{
  "num_hidden_layers": 11,
  "hidden_size": 768,
  "num_attention_heads": 12,
  "num_key_value_heads": 3,
  "head_dim": 64,
  "intermediate_size": 1536,
  "vocab_size": 8192,
  "hidden_act": "swiglu",
  "norm": "rmsnorm",
  "norm_place": "mix",
  "norm_eps": 1e-06,
  "positions": "rope",
  "rope_theta": 10000.0,
  "rope_fraction": 1.0,
  "qk_norm": true,
  "attn_scale": 0.223,
  "bias": "none",
  "tie_word_embeddings": false,
  "parallel_block": false,
  "extras": ["some layers without positions", "some layers without attention", "local attention windows", "value embeddings", "a smear gate", "capped logits"],
  "init": "trunc",
  "init_std_qkv": 0.0184,
  "init_std_o": 0.00393,
  "init_std_up": 0.0184,
  "init_std_down": 0.00393,
  "init_out_by_depth": true,
  "optimizer": "adamw",
  "learning_rate": 0.000457,
  "beta1": 0.9,
  "beta2": 0.99,
  "weight_decay": 0.98,
  "lr_head": 0.00361,
  "warmup_steps": 494,
  "schedule": "wsd",
  "decay_fraction": 0.661,
  "decay_shape": "linear",
  "final_lr_fraction": 0.0,
  "batch_tokens": 131072,
  "max_seq_len": 2048,
  "doc_mask": true,
  "train_tokens": 560700000,
  "max_steps": 4278,
  "dataset": "wikipedia_en"
}
Each number is 128 + 24 x the weight over its row's rms, rounded and kept within 0 to 255. Layers, rows and columns count from 0. Numbers have three digits each. The size before them is the row's rms in percent of the matrix's.

# v: layer 7 attention value, 192x768, rms 0.0167, rows 61-63, columns 0-255
# o: layer 7 attention output (transposed), 768x768, rms 0.0143, rows 61-63,125-127,189-191,253-255, columns 0-255
# q: layer 7 attention query, 768x768, rms 0.0183, rows 256-263,320-327,384-391,448-455, columns 0-255
# k: layer 7 attention key, 192x768, rms 0.0179, rows 64-70, columns 0-255
v61 099:131147106121155120107121111133117146121087147115140130159140122123172116111145148111135131112110144136094106091136104112127124142167115120096109146124075122065103145125146154186117120116141112073128085118137151164138181140105118108125154161099166117188159098119137154108112118126115178080105140108150140108127150134117101121128144160131132110138120115145138104086103139141136112117114094138111134114133135088158155162157141127087130104141155105130106160084142117137147128151119118113132096115125171070116125138087169080105151129088107146184103163100141180112122141140144121128138130157146136122103073132127167150144122105115146126150118114134162121153075125113151123151143124072164124117129132081167134165144122117115141149108141138143137167119085113153126107124124101
o61 094:116114107132125131129132144173149081120163115140142141109141121117110112170135136107153086126153107079135130174128133135114142134099149148120151121116176140158176139128125079110144120124135132156124160161127097125127108149144120159134137141133131131147146146167128125131141139110113100146144102141172098122110131106126122134160131099138119119135107137149118168193181142085126156142130151108144131139163115147135113099151128116178152129129132199158156123142097183129099148127144115143134131199099122163113104113153124149148148136138170127114146140113137078133141125115105123109132156138118141143125142150152098134059129120123132120125088118099160151119138139161115122093104110153098110113129125122134128096119128165123128139099136161131105083145139125107125149165127153
o125 109:137132132114109122109136135149126112138155138116147146112114169106088100130154112113162117123175113079133178113132152180109146140107134145143122100151154132129116121160095129093123161151104143157154150113144072109115118140145135172131103107108116087145118156112120131128130149159106081158136124156142134151117132155160143146132112111134139113119144115136154151183131122111106127113172158104135089124127110149128120104130150127182145125117135143128121131158118141119147123121124140153100144168144117152150121111178115156163141147141164149088190086118106077139115080175127102134143122134132125138156171135122118115082155123100079094125099137148168140135152148129108134073095128125066128115153104173113122133117120146133112167120123148094102127176138146109170101128092135
o189 101:141190114143124160157096112124145154108143127121147162067142137130113112154125131144137133122177105102129114148100129131135132146102130142114116140127186124126115102121117122082119117136089159177122126138135078096105117109146134144104176098117106103115101139155140133152143136142120139143130108150160143165089151156152107177170099148128088119160135128142125175178146115112146125081129149136112118166161109153112165111144127108183179142114139115109150129138131185130152112104160128141121113138124135132155168101128131155134111126149147123091130086111144085093127125161116113143134099128145134145126190148130134129124125143128140126120076147124144100113153131146086150115115139146095123117154106158106142108115123134140131141126126129122084083129111141105139145142101132
o253 100:131119090126095101130136177145118114125129112103173155092138147127058136124126090153134132132115125081081115137109157123100137123128119154159112121125165130148137127126147156110142149111087114184094152139114081075130110147165146163134144154115125120104145126132146136141142132127125130128152144133151112144073079141132139106152109135128076127139121139155124155187161127139158130114129095150101133160129131168107116084120141094163111110129117133116151103126097130136135085139142128152149116132140118133148142116162149164177123129155149130102123093100122090125117123163144109111117149128151100158163167168123104137126172120105115123178098142096153154089148120183088102108094109109092113106158130139098140111130078115137113107108135123144073128101153138121146151155102149
v62 108:149120150120157084130132121134150121137120122090139117119091108121121124120109123099128142086130121164129141124149100137134168131124157107120116114107125102076096117140085089126103099109094131116140145097129123122115098147150093125137078118168122100142149104118127126137151119159145169116118124120098158158125115161165139140134124141120122105137111133114143145139126153112105129080147149168126123124135095152102091134113107128114142109081099123122176125101146137106140117116108144133106130134113131108126132130150175102125151122151157133133108158118099159133144104140109122100126146119118135104154125067169133113176156090162173162164124106152155110163123105107138104147134169084153149106167104114155114117132121138105152110132117102127102112130088137128141106130129163
o62 096:102110121093119097108118147138137107107121128164146093122126155131144096140143114188159136099136142106152102125128122164088096132148084139152133104151109128174170135113150145162135154155127169149180126142147138140105166133179148140159141144118136119166094144106169149141095131089119073145110104104138119094119172108157123140127104107113117129155113150114172108100148152109127109141151148095115122148099165119141155136108160125129109111200164189110117125127138148133131172166145157089140158106156081147122121101097110120136153161130141132141134124136148112121119120163145132125140095144131151143153124152128084145153136138059100106133120102116156156124101130109118130117105064147125109153129136153175132133168138129153142154089170122139115113120116112121128154138145065
o126 116:099108098057110122113159178163095162074111110157127099124136184152151143128147121154146125138148129089115125124096140160162133129150104129161148134137111126171134143123145175127128194120106120153137129167136126126133139117140122114134133156141162123136107153180131163127089133112092103130122123130157105095129160103134124149138113096134132135122145159141147107098138104149124115170127138080130091128116164077145145169107147131145130114179157160118119113154149147121154145115141165130173126113123132123134137126126093137158114158088128149131172128109158134123095131156112143119128114159131111175130109171112103127121163157070086072135145149107157193146109114128132144117098074162116129123123143139116148137148134105161109169121134135119106141143155113128119153129124084
o190 103:097140085067124134134142148195111173113108124126138078130146136145100157149157122192101133106169170123094115116105162119106109144106107137128128102105125145168119137119167124120149175148110097140128114175145122124143098118113137123143143105168155129123075167158147132123132099099136123134142139133162110105127141130135101171149113122113093130162131105135171124102127110131129143165102146086121097110145187120134152156090124168127151127176146165131130091112135149123168142107119160135167103093124108143133142128114124123136125124104129136136163144109162130111130120148122122149122118127141110151100112158132110170129144149097100089160120149099123134129107097159117122129120103156157144129127112134118144117141127112145118189116106149161121157124165117120098143146165073
o254 108:159205142175139131174064052133181128157182211119086137095123164113136111129155167175110100172120112116157095076123104148136095124121147169135128147113130147128127125105129162112136120102194145137143109134134133127086121093145141141099124095083110107066123127105155158118097111145107122119113097145166148120121149140122135098133086137124137166120170127132103134080121107150136145118165097107140153148136153129127147103122136106098084089117179119107099119094120153109099144167162139105124091114150146096114142142105143129182117125156136144167146090142172133115142140115145093144148099160141120144123110184123111149115130146149096109112153112132159123119138084110123119109122090140133158153096131146137151165105146097133086126101157135122124162136155113124097163114119101
v63 102:138091110124121134127118152134122144131137139127107135088119134113102098144168147127159100137145170108127168141161145117146137148104130147134130127178137116150122118116155127110144135135090129136105128094164099175104160175104133149123119105095148093105109112121106145109100150118143152173108148135097104138158136162094143131153123128143125083154121167098126132140138109113120140117149153111126107123134098108120165145152115139079139120139133118090139158119117141150121161142109120134098148105162119101112109084133108154103186115144147117089144107138160113108113116145112142156109135175106090155121125146115115079158095124142134102133110151144148121133107125132115106112110101107136137118135111182110156161152094166117120176133124155098143156155113137136103141142127140
o63 104:152069150103091066064188124071145083115103096137133121141115120112173142156098117120110132128158127124109104111080113146122111101152103082138108122105129076120173122154090128112127131154127162104104153127125132096158127113115112129148136137140118160148154088120133111154160097144157090076139133102135159121112088086154109109111112101162104160131121105130123125121106139141191132137121082177113138126115150094120113131107128129195124116114148156164106094122112180144159099122137139135139110105146151128105087153135133133096137152129141143157082162134115127162118138112145112167176131125151101084115146100152138126114153083089159118147106188078158087122126106145118080128174158122136114160099147133120159153125169114162131092086119133131103131109128096107126111154159113
o127 108:139161133161156143160135086155142101117154118144133109157145109153134164123095124104093137127125091138133105100100081153156083115147125109155132137087148051103145128111121094136148141101159146139118168137123103071183106121129123100129139123130143173138151115134139144146166138157162078099177120130142151109121092145189115123091109125144114138123152116146133132134109117155093121136102101152113127121136162145128079154113146173159113150131118137188118089153137135109141116113131167132143083127118118135128143154108147153129132168131146091146103147124102166153126172125168095117147139126121153106156146068129135183090136090134107115124130117121102145108098121131130096137135142140121105148094130100129093097113135065166091067061129149153146075129132105129148129134129112
o191 103:124139140128146140139158089129153116084156125160148146126129135146143117147085121105100143153128068095139117107092124148151092115139092088154143136124146070078125128134100123141118138112131161136108114123114128089168138079124101094110114134106151137162133104142120157152120129158142064096145136142131170125127091132180143076079103119148145185141133096124125118134127137170112094129101113147123136140082175084148125172151162156136122134126124151181120093153143153122155112140130151110168088117118148151128103140125163154118152191150136133155129108170120128140099161100137124100162130144137149116136166081112125161074165101110115122148162125111149119143132128105137103101108132160109129129081131119137123114124160077152119119101157131116115077137137119134193117137119133
o255 098:117125133144149120130180115133126139091147105155154141137138107123161126127095148092090122134123073100132115117096120111154088140134120111131155106121135090056123101136131093102111149112122137078130116135130116118120112126138126117107139088077142160160135072154129164175140149178126085072158111137155136129115097117143089104150093114124157137129192096142114145111119138146133099134122119128143147093138133167136124170149137120146146163104129136162072137170143151115168123158168145115130126110123180134138127122097161174127129185144087109155160144149130130154085138124146115121161113157152139115142177094109126187090125125122118132135149148141094104118123109139119123134135118150161163134100122139106102076143134091160081102098127149110111117156112130120158145132138133
q256 096:114137104159147168142151151123131169098088105156152116125125119135139152114172115178154178121109167116117129095114104128135176160108142119159134089144123132181107150119088090061123171156113107202137083146129119128121158154114126120122106108185108111121159115140125142099178142136161099098131079174113145103113127130139136126191103140142129118108138116132131169135121150128088145136113108131158130108134113144124121145116106138131154130120101119130128106124130137093143102095086135122142120088109120111146139139149147147136133120137140132151145067140151150136130144146120108168119128080137099131132172123154133150153119156135131157123110123163141104156110132128135097100117132158139152118145137117106116141080105152089127156077102112130101141143160156091159100171108123
q320 100:104149155130166120143140096140157127108143124153159081130141123145101146140124133134108134121107121122105121093170095142156125136120171138147140088171121089123125153145161103144149147127126093106137131111123137142113135131122078123132125093129175138142167113129137168137101070175149112121132111107122136134088134132131144135134131166147138154067163084141104180100108143146131095153125101132133112151110167140139139130107105168148110118117122099145114108096172141131129092143126155141134131149056149101113123101094158137112121146126155137146122093158132163135107130114107082094139116146138152134143123091168139193159135131150128124096123140158109146149101164125131140149099128128170123160114077149104128142084074086100126109092131134110157119124115120069163145146126130
q384 099:090148178130167164169152119136112125133143151175148081132121115144123120139129139160109166137123138146129134132176081124136113149143163162162119133183102069147125136164146073124132168145108102130134133129124131127102129119130088123137146082136149134139161129139124143146131087157144091092148105108105144116118130111164152118115087176132122140091152095160110148127116129130154112116113086117159124176129194154113133101108118185164132119152140107140127128117164121109161094112117140133122121139077156121123133122134138118093135123126141160139093114141140143142116140091120102115115147136150137135150126119161148209163131132141141153108131130163148141144100164119136157141117099131130140143124109129088109134080093098104134109083102146094119089140107132082163150136130147
q448 103:091138190118128146160086093150118123159135121168167141105137115137102137106131120136105170130118141148115098120134112144150124113098133147122137107172098049086150167170146082100129112111108125135111127131103103157100105127145076121142148109147133156127143127119151165144113102134153097102130108139077145110078165154114164091156103163150124153093095087140109146118117108136145113128082076130144095142133145136115149152100153145126103138135165093157094131116155124118115117109127150128118134105096138114104171144112149112129121150159115150113142123138148178143117141099134058117165156128136126151136158110163168185129155114160147154070135158151094123114123147132149176124122087125181135174117110158121091111101105073127141119109112158134152089132133118073116157164141151
k64 097:109116129121145150124144103152108156134101133131139129140149118141082124100146136136116109155076116149153114154103086084133142097121111120122100153141113138091166127140100101099086125121147132089139120148107123160128107147141134159126108107145151122116146079151130146126084088112132085123155119150137140107107111153148122119124124117140101109108156099155079130108129141165176085128075059111125136144159126113127128108110123154115106135104151148161140130106122131134185102137120116181119121122150108108105111165116128120144120102119159118138136133113115149113170114107132138137144114099119099131105110150108164149129129159192169174123153150172116112127123134077164147172080114116164119128148113139115106110089138146085104099060124133115114138132108140120155108143135147
q257 103:100131125126126133129140143119182155075146106134083110143099152098148121144151085130107122144156099102153149123136155138104117137147146123135110115143114139100089099138158110154083165134122073124169138112117120125147170127124135081132105143177144120103125120135134144137090129111136125159131127120109169159132196107115128131160116131133142120103125132158133123121168137094105132153141144112107146098072134126139125099131147157151121110136122128157112126169144172099138097152129108129113101094111141136151152113119111173120138106111130163149163113158114098154134130118087155164163136118137144072108132140119106129115076159102083131158188158125128092126101130133092137086091140123129125131169181123117125145103119120100122151166123176093151091132142152153110137138112110
q321 104:130132147098143112094130131144145101112101110097124102186130127133155105110148138142147143136151157160103092129108172136120112104156096142113144120142109142130099143124139114136135106137125114145098164113126106106128130127103093125118111107128119117119110111079097170137112088123130163175088069115127116140120124072125143141131111140116130135106125149153147102110120114109123145138121090160148101143103088130153126129143172135155112134100116120152103081122144116081135139154152121092124086144099131140124130072128137111132121155159171129114124155152107145107135161113088118146176148152132112074096123135140111116150143109089182120126140139130116149098104152097120101109126112102140099136111092088131091123080159117104161079110119119106146135140174168120154131144104116
q385 103:170127153140160125122110084150165137089143141101123091138137147142143115117159164178158162113113136119103086161111166127141129124165103161121129125125112127129140136134135120139151093155113124114097157147105122118117130105119098136111147111147135103140122089076123144148128104138135164135103054127109116158106121096164141143141070138103121125118133117145145118119117122090124155110105100128134114142109132129116121130133162149160112118098112104150108104119131128098116140155153118074142106162094129135148139057120156143148105138166161115108159130144114128108119140064129109139157143130130113089114106172129115118174136134109163125121153134139108096094089156132138107104111091142178102105085111118152102098092160097141133111113129133068119153134181157165141141138107103
q449 094:128136183103124120148145083097140135115163146109147073130123135118129120106122146178110147104146158125104078135108157131122130153162137163166151109096076108117123164139154095127127084128085143148140150153132150133124131132113051118115126085146119146127116087090099172141107105135134165138130063107094121156097123094149151122143120160134134134132130102146148101103104137125126145132104129127100083104100104160126115127100153160132099132139111143123112143164099145117131096100137142088164081156102132129125153107178128132159083142168175157117096139161096128131118122101091122164145148147188103123151126115166115131125117110127154137115117153126137148106134171126107128124085087124148078139138116073111087105096164095113150101146097122093134150143124143174123136139107168
k65 099:140136156113168128133178118131140139125127166129177119154138098104120115154137122130106125188121127171124132149147131159117143144152125136145144104075095102144156106171118122129150154097134143130118103107133129133089142123126146097135109111130111124160123093095093154088147130122138106141171094124147160108108143129132138121191123157133186165110130119142089105118068127114158116149103121145146151121098131126087114098128191179094129135130113136160133181134110119131150148135143089113113090129127121084113097068121082120133105134114138125112105103145122092096157131108099087119149152138145153105120114173096084140134123168131122164148167142138109120142085165077128135154134142148176111169117122141151122104167128091125158100144189152098137158163139112141124123135088110
q258 096:131110158124082085127142158096131069182127145044158138123126148109090130143132108147095167139119100128098109113126158141161112110155101170155107160144145173102129127117164150139130126128154095131132146146122140116131107146087104109135101133128128155126129187140133117156140111149110123084144152125103144110148160111145181119100141157127128146127080142111123129089124129109154110104122125128139115136134134160156136082129155140131112138120098137089199102128120123161090141129106150138154141118143143095157123138134127121161057136145121153154122116126136162106133123157142097157129144104088154095140084089101163153122151158121136167130081077133119124084151118164139098137125155107114127136133136132151154155132110182122176145146129125111153131136125138124124144106156127
q322 084:126136155110162180169111127117184156108137100120118152150082130129102131135130145139141152140112103122127136086109142151138137147108144142143112119123132143121180071143143134146160104125118101125145149102113105151126097117126138137141135133163103136145150124176152135089138172147128120117131156141158152122151119117119137169112138146103076113103131112120143105128139144113135142142080105112147144141150137128123112092171108171141121128098136151104111141107161118155103133126098144119125131091091130134117175105158141113147122130183099147115157141098164135131112121136122075100166148131152135146140134101110159162113129126119115081144117134136106151134171161133148141121109156068127112114157109124150126146152126139079128126093166137112172124133072162100100125102122133
q386 088:093169180153138142154138112142168114119170129117127167141117087132160134105129190168175179109122097110121142088135149141123120131131152134111140139150140123091171105153103157164142128115144135152133180116137127132125106158112110143163118092137099126162140138135124159131160160151151134135147160194084107132168137125143154153136140160130105135122097111117099077132132141129082153151056092151106161106169153132160150120162122175115090099114111132115117103142126113162127143144128160101143190135076155120131134103154159141158121111173142111127146145146171117110130140123143088150141153138137106151151100094120164146098115126135111136095100107144107175107152144095118134136154109095129128098136127068157133146159111171091151099092164121136163132108114154135123125125138165
q450 102:123123175124119120141140116110145145123087128102166151157149061147121113142137137134160172072125116124108138097118180145098144113141139155086128105174129132094155139137097112137129128121126104140132137110092138157117138123138122137117136150132110175131172146137109140126124153124129167114143149150103105133156136109116137162126137141118102138137083117089124101107119096126086106134128100124090156130117142115165138124166104137130119090094115129113096097156139105145106147092082162112105182120138172180149154116151145114147118097151120130140131103170125133117140131127161103139125202124149130145117156110127154143109138138109104114123114075134098165144141128130075123133161120101096116108164116077127130145153095138109175140095106111115169147136103125120123165151127144
k66 085:155131118114118144146147135115153144117094118113120167108121100073115160113094112129133132149117098077112114104126148117090151121166158144143138142133129161091123101153101110122079151144134084132181159137138090155134099115140121136115096139126091172153151132149126127083143122122136173122136163120134125086168165102124143157116119108098142107153113105159080133116157133166122115127121094122086160078120101149087154098167074152139135115122086130117156148152099136167126139131147174100113150112162145118114149124153126106166093102118105114146134135122118143141177116119116099141127155116154096061132152101101107109112144120133107096127112105164108126115129164137120091109157152109107160153185113101112142114138123145119134106095106151131112182130118132115091144132126181
q259 106:066079130100160140141168137146094177103106065145146114146126126077101142147136132132114135137163136130112113133137127118138159106167125172135122125123144128107138131131167075125093131114161122096097113130190150101069103144119102126158148088098133141098117118114125146168099110138136097120139153144099141135098139127102125154168131138163118124107123141117165168123145140145136098183129121130180099118108127116160117135122115173106104102134109147099134143115145094130147133071160129105124109138126171126172165146121114137117125124122167096140185160139162182124134134119155151129152137107127126107140126137165143127133147111149113120154091135141123145132132126137174096156100129138105075162123144092138113135128114148117097103138138144131134101123135123134139116139118131
q323 115:117121109122128129125134098133110128142110100165147128128105140080141127096169107124150148115130113099080135146115117136105145148139125125148073106144116150132093160108113132136106103119129147148156109113133148092115146121103123095161116163132131155152119137114135103091153130125126085155136142115114115114189098110145165096151118130095197101128157121105099165090147151154140089154124119138119136109105120131122137140158132182125121108180146094115177101127088114156129081078083136111120129137085128058128168122163131132124094168079133146162111167081146113138163149151082141084150102121155074117144097133145106081142144108132124141133131107154168119082113171096168076121135108108110082139075110118119134101142118113126083128117121129145140126133114124071128147119147153
q387 108:124134119155128136159137084134128125140093103156190134133090151110146157113162130128106145127136113092096134164129109155104111144162119155152050149123125144121094158120093099130111095131116161147138115109132133082106159142115092104148118149124158183161140098117130119118120130139152108150120136124085109083177110104131163109127140138081160108131148112088104156102137174159104070139117146149138118097118125133132155130165127198118122116188159068132190102140110115146104077099069151093144126115103126094119167133152148149134106166094121144134116152086144119134159129146075140088128113125160090150145130141133118085155124103122137148126134118121172131118098168133135084113130107116128084159089131106124131093152147139139092134133137136148152141144104129084104161143150134
q451 103:155115171143114136164129094080146095141116138137139147112082152115160143146149101162151115116176114095104111127100090131089113127138116142127085148093125139126083154092114094139118092110128118149139097115152152103178151113106110099176113156109140144124157140109083106150165134128155125148173137109099122107145107141133157089092118130095167103139170123083106166107147094140116088139105093144115084116117146146134128110129104179102121113145129052127201082132128120121098110092099134099163136113120130113135168155183169155118111146115128102154096168114151146136137141149086098084129102120157110147123125108137107119141109139156105120145150120097117155076094152121140095125113096147100087148123143148148120121126134153172090133117155115159185109136130123088152156121135128
k67 104:126122106147143164135150155133112097145119113126177112092096160132169105108127130150122114118189155068097135156143079119138131142123120100188138143097144108151099132092113139173141129121133115061101113067180136129134138122152125130125130135114128113138133123115132138169181121138103129104147132097121125140133130112115149079080129147107126102169159136098116137068147126106155113073140150139147145089106141129121123137122148113146116127129093126147139114069153101132100142075079122128156140134054124141159149164132141151150139113104158110156106145118133132111149146128111117130101149104119111153129136105103121127125134090145156131133152173122156148106105160109136098140116094102124082120114105142129127157117110133149122131166153142120150115121181102113125114156132103
q260 103:158140123135124111089098139112164115145143107088113151129148108120104140126136145098106140115121089132110107127131151137132090126156123126136118149126160145121142145142165176159132109122160103127136150092122145072151095115125147152138141138118128134135175151168138140136088162095062138167152139110151138112142115159117118172142188100123083130143111108150153108126167106172099116120127081111112158158094078127125130130094165153128065098098117092146172102119141136144132123132138092119131162135120132127136124114114158089108120154180123122118107105117139124117118084121142142142119156091127119158144093169154113180152148137163108098146127109110201159123105117157115112137128126135113102116081160126128127114149122124111093130161166107159120118154120131126136126104152127
q324 102:150117145111134119120125153103137116117097122118100141139107119172152138148146169107127095132086161182135108136096176151137120101087077124142104140152129108109098127101152121156179132142071124109130163156113112103141081112147130116122163120130133175068159144148068131133099164118153124087126140133124117140114093142146160179119117109128120185135112132188123122113125116089129122120131138149102163091080143138125130138117160120101098128129172112121092105132136107120102111114065120093128121116160162125152145120166120107150098136146141137116147128100122119141123140165103136111112179147131119161142142148102144147113121095181150140107135139179161143122117104160098095071160113142132100115105124111108130082167114086111120127135134091116138135139119155123074113139157131
q388 097:160095161107085122134111144101147126109115107122106173138117148152122147118113145106143116143089135166138136136106180147122139118074074128113117165133118126165112108120148122163172149148120141114153174141115100113123095148147127124126185106105099170079126134155083141127103142090122152082100113119126084121100095125092142175130115095102150181137103167174100077108114111112135086150154110134119159129103137164120132140114149128093101134105162107105086086138136085115118101134107101109132130118153129122137157156161123103140106138118110144124127132124072133148141100172116116146152170151132131133139155122114123135129144089155136123112159162172160153126108126154093108095165143164148113147105118131100125068168116104143124102150128126140138138135092148125096111112147176
q452 097:169149140129118121080136119116136133134131108128119173143113185122148113123117155130130131146094118165152088130108166154145123119094105137120131155161098124089108129127142168142146147149140126047117127168101143110127125133173126120120119092072124104095119139124068145140093163138162153130124124135109110119130110137108121150112127121094144181123097156165112100121129140148105080121128143147114185117094154128135089150131117107120102115162151131082086124144132096134138115151074147140144126134125133109094166173165149090111112146145115111127133166101095133142104107169102111165137145157143111144088099135104127157138162112159124120086128122131160137128139105163122105150148152163084102089141125112130132100177114132153138086101106128140160140143113120137090137125146101
k68 100:156159172138116158126097131115156117139118132134133164107111142111152136172113121079125101172125112129145056146126163117122142113132138104156115138144107118142128175164142135163120108126118091135109170152166162164146139153165093143127126127101130097094119127151104138096112137129137146128113137167091155130177119127085115132084149096104129155139098122143175105099122120144108093122149112116115188103071182150136112059071125104094105134124091150134100094155100115155113102122101126128137140118093165137118151107144113132118128122120116111163114130141167147114083128131110132124150126152090073125132141117143115093133147130144118157108106173143130132119107106161116137188160141133099151136126109141143132118139115094162100152112119149099188161162103131122124146097120146
q261 102:121127104120094117116132131115123155098169109130107108137131163138131078135144092159130105153130110109154143158146105090121135131116149147078099123132165134160154153114021127153094131102124112130126139127140119169139164122137156131130138070083136046120080132115103146114117114112147160106101082142125140165116165115150140087169094143168178108136150159162128106128120136123119110168130149109136075143171114102122120120112158113137130145129110132137108127183106127128138133125159119159146125149147115141163137151150086144139161140127146131128147098142128103107142107119096112143170144138151165135091151105124158131089067108096148148119157102113147100126087149124113108109143104137149124128095164168136149131151096133102143131103141112100154130124133115121158132120119062
q325 105:146110116120140146107130116113117116142144099110123117118148135156121098120133093115128083121169138121121133146185127102126118115138098101106140150091099129121157120088087114165122161122111152090112137107138135155152114117155082132123131066112115092108130122131085104167110127124107124111111145122137110124106140151120155111128134138165118098136104163110106103132178129136105172120125122124130133161114098136127144151106118111119160155144135160138150082135179165117134174182147166157179090090117109140146125117122121147093135110131183131113086132179130141098124093112146143142096173127105131068109140132096145131126122152139125134099136139116143143088132112137140135146130114129135133078121151083130085170134145071144127155146113101135159110133145077142112156093124100
q389 100:133133138167107125131118130113112129158117067114140149093131123130130104138115110101097094131154116100145127139178118100097111107135093124113128154111131165151139155094083152158092125114143131090082166102171126139131147117161102118118125090090131100163119154102096110126150113090103157102134147115151113131108151136160110093144126150155126078165109152110080139133167105124113183120149109139100145150117095136125130135096126123135160137164130135136153109131130146147123172155164156156189111079126099151166117108101115125120155129142189164113130113151144137089091130123105126120115172123089116089120121135094141105120138114145107116112125115122122135085135102165162109139110129091162111074127123097115135184114142063101110141144154103177121098093178084172114141079111125
q453 098:121109135153130155106101140149134109142171116151127148106131114132107128137172158105113079104126130080136163145164144122122120131119103086153136120128144124136141126101098132150107128126168142130128120106121102146144152112174091143165117085107146129173102167124075136130117091134107101108132129128139099146106109108140124143133143166157132097174157131092111143137167134119134155115144121104106117128122118099142122138115141148104143147163126152142149071148160168132123171135130158107180127118114092129136145125133091136140158133153184142101096119118181145071117074129142106110108191121132118148128146151074121125165147112123120153111114091121113105110125122165168124123099147103128129083120123099144098119168123082115139170129156107136153130132150113138128165114077125
k69 097:102140127142095122092117135120122155106143129124169169159173123132140153127147169165119143100098132107120135134136079126106102144143105169105112154124105159151103148128089173107123119111108155162130108118078101120125151155132158120172154128120159144140095164161072112123052107109137136107140112109137156154102103117151135104121153160155137077162168143109093169125172152113119148156157093144153080132142141114165178198069118131144112134158106124125143131121100141146130117122168110137107121155113071166079137117148107107109141151160127151091123130171166118109093122068127086174108137147111141097142150117106151091103109147107121170142100115108140125085187112187146143126123130104129157070139185106129091126145137086128121126124123099153157128113127118153131159090100158
q262 099:103095118107151131120165150135124160132094086147128133141142111143111110120188138137175116123131140130100131139165170112122073139117100113146127137147121108151128081125152178149089110125126162096122141146112125085146130138159130100117134172154111113095121158153127132170153127109155142122135143112095144127161139130107098174105110155123144157112161108125077176133129136134140092100137144135146150168128162143138114145113142105143152117126125123130122115106133115106188172110112168149116084122122127162134123103120129099153167142150143082140173134156111160122165116082113099078152164143144162130116080152143118181125115161136131147101130153135099115124142107104134116124171152122084139135134120156162128129085119134136106156151119120130111131124151084137129103130114122
q326 106:099112131129138120101130149138114107159145110126124124146099139131113125113164113131132145117133112110103139136107176140112117131089116146090137167161085096112103140104126129113149112156131132068155168089121106160100148100100102083180100127123111143095119154154127114135165159150142112106096183152106139120074128144136128136091148105133123151173112078091124154085076172116117120131140158166121155128135130121127102119158118155168128138123150109137104171119087115138141151131140109137123102105106135111166134095133104101127111158131153138099152094143135152099158120135108190126176159125159169096133170139123137096113154114105119118153116139126121144108137126132130152092137160097128140164119102160091131150105133148101135118138094152153145094115100095115119045134132119
q390 110:124133141134117107125111126122121128143137119126137152150130146144122132152153111141136119109113122118118156134138155143115116124085141163102132183158098070085091152114107134122133090124105114072158162122139111150086128107087087119167108116158116129100138146132161130151153162150133135113120163153088127105106157127138096161094127078134126123167136110054136164055105156130137107159137153196153145125135134122144108125142088160176148119146126126118117158092097097133149148091137126128095119111097134109171132107145110135134101125131160138096153112161137124096134122130128154129183123115141166111127141139092113118091152111089117119143130167128133134108138131127139159107134153121087169147119103148115107153101129133082129124146106136099122125096101075106109067150143105
q454 102:160128130156110088132128079069184116118117105129141159184117150149147121147102100131143120123104135106125123144116139155142110103141150160107099168144110090074107128141124123161122098112123181100177156127121099146129144117086106084119096108151083138105139122110116110152141165158131127175112162151128136124119141135143086181077159102159102089169140105148136204094069170113119098137147146144127138108146120121133135101113129143134115147122109107100122167134116122113135141109139160135134118090116141107176129099164122149101118179132125114113147089131119153120167125126098139089161118130137180085127138143112137120083103140095110093133147151099102138115178132129085149124135112081088156156129111145126133153136128123122125096146108178124148140112128111146164088150137121
k70 102:135130152138121118154130135140136121104130127131148127127146108131151142123120117166162147128177155116130144167163134144095103138121112123125079137160124111099060136156120130160144151128124109135135120146084120118141136109146119139059097097174110142147123136114110117167138125114174098107144111131127089123184170113099115141133088182132110148140127089117156155104095164115127147127096135144137130111155121105151112119067120113167164156120124114115167151143118102151112105134095108133105121151158089118166129093124113128092139149139162125097125137142103164197164130105111124120135139097130144116133156134113140114120116122129137149090152122137124100137100135152167129116176135125092158142131171124128148206110123160072097111163087148108106130149110112117113150141117113
q263 099:115122142133118129177110104151117132092133088148093107138133144098140149128178085119098128132132128094157117143108159085116116141129177147141140093158146122144144142110132086111114174126100110127148057151133165134100152149155137138135130119117126100145091143076117140118122132116144145106184118141115094149089135096111164141141090152171175087139116130100146125118163135145134138172171144129162104094127147099099140141103103149171125126139120146139110124129104100120133107106102129138127100157145122132115129083117109146108125094140126191113179084152139113128120135106134143103133081131157120150123181133135127141129107096135119142166100120173150125137137100133117131097093132145118125153138185150077096106136097143084103195104130145095121079137131119119116112165096133
q327 097:144149124158135119135122102110137135116152120138131124134116120147110143115130148116131134136126093123160144092169101147104132144117159140115184140161128194127128167136125144157128150106135127184119131150091157138116168129156108137147116138091112118130135163151108116158114125136161131138099089149140134128106125138131099119206114167144144104123151097156099141121135118130107141133122127110128147114120154125117108104128101138150118082137087153106082147149130119132109084118171104113115127149154139119121158132103140150140115117103063129088180173134106108132163130153129163133173110126099109145145119136174136137131107165122053152092128171108139149128120125150131148135102180152144161140119160164116115120175150105114078173159123130124143102145141117154112125131122118
q391 092:103140134161155133158132104114153127146148129118126139145119137094085140139127103112115172107117125112116150118120118147107120150132157108121179136165111157133138158166131137167129137120125105167118121151113168124111154148155080107136128128068094087105153148158142123150155160152189144130146086161133124150141150128130100138209066185128114130132132091130099105126132118116121123109141137134132112119107183103095080082118116146164094097128105119127095126143125114138138103108169092126111138168162126126137158129087137128160089121120105127122157118126094111133161148140137153132122112153138133137153152163170085137144099157134070148135124167128151124139116122188129125134094134160122137138119125143108100137169148133127108174154124130147106095116124099159130088122141104
q455 092:118128133138131144179143082130100142130132129140125137087105116096108179164125182154132104093092132108128102079130137124113127134128137132133155166124119173132121140134144126125149141125140106170111158159130114134140128177154109150142103138102091152110127117090125135143127142164121147136118091197161095162114138133142129119154144170126142122088152077147155116112155113126107126125120128108131153085128154143136124144151152120116074089094097136125131168161134139092084116105161084085113138121175117148121137122081135162154091119134134127124147124102135137158165142150135154130119118147130112122154120151199100135142101150159067139112119126105130135118119123148132141126052151172155128171099128168114080144153152115136091154148152131155125116132116131171127102140128131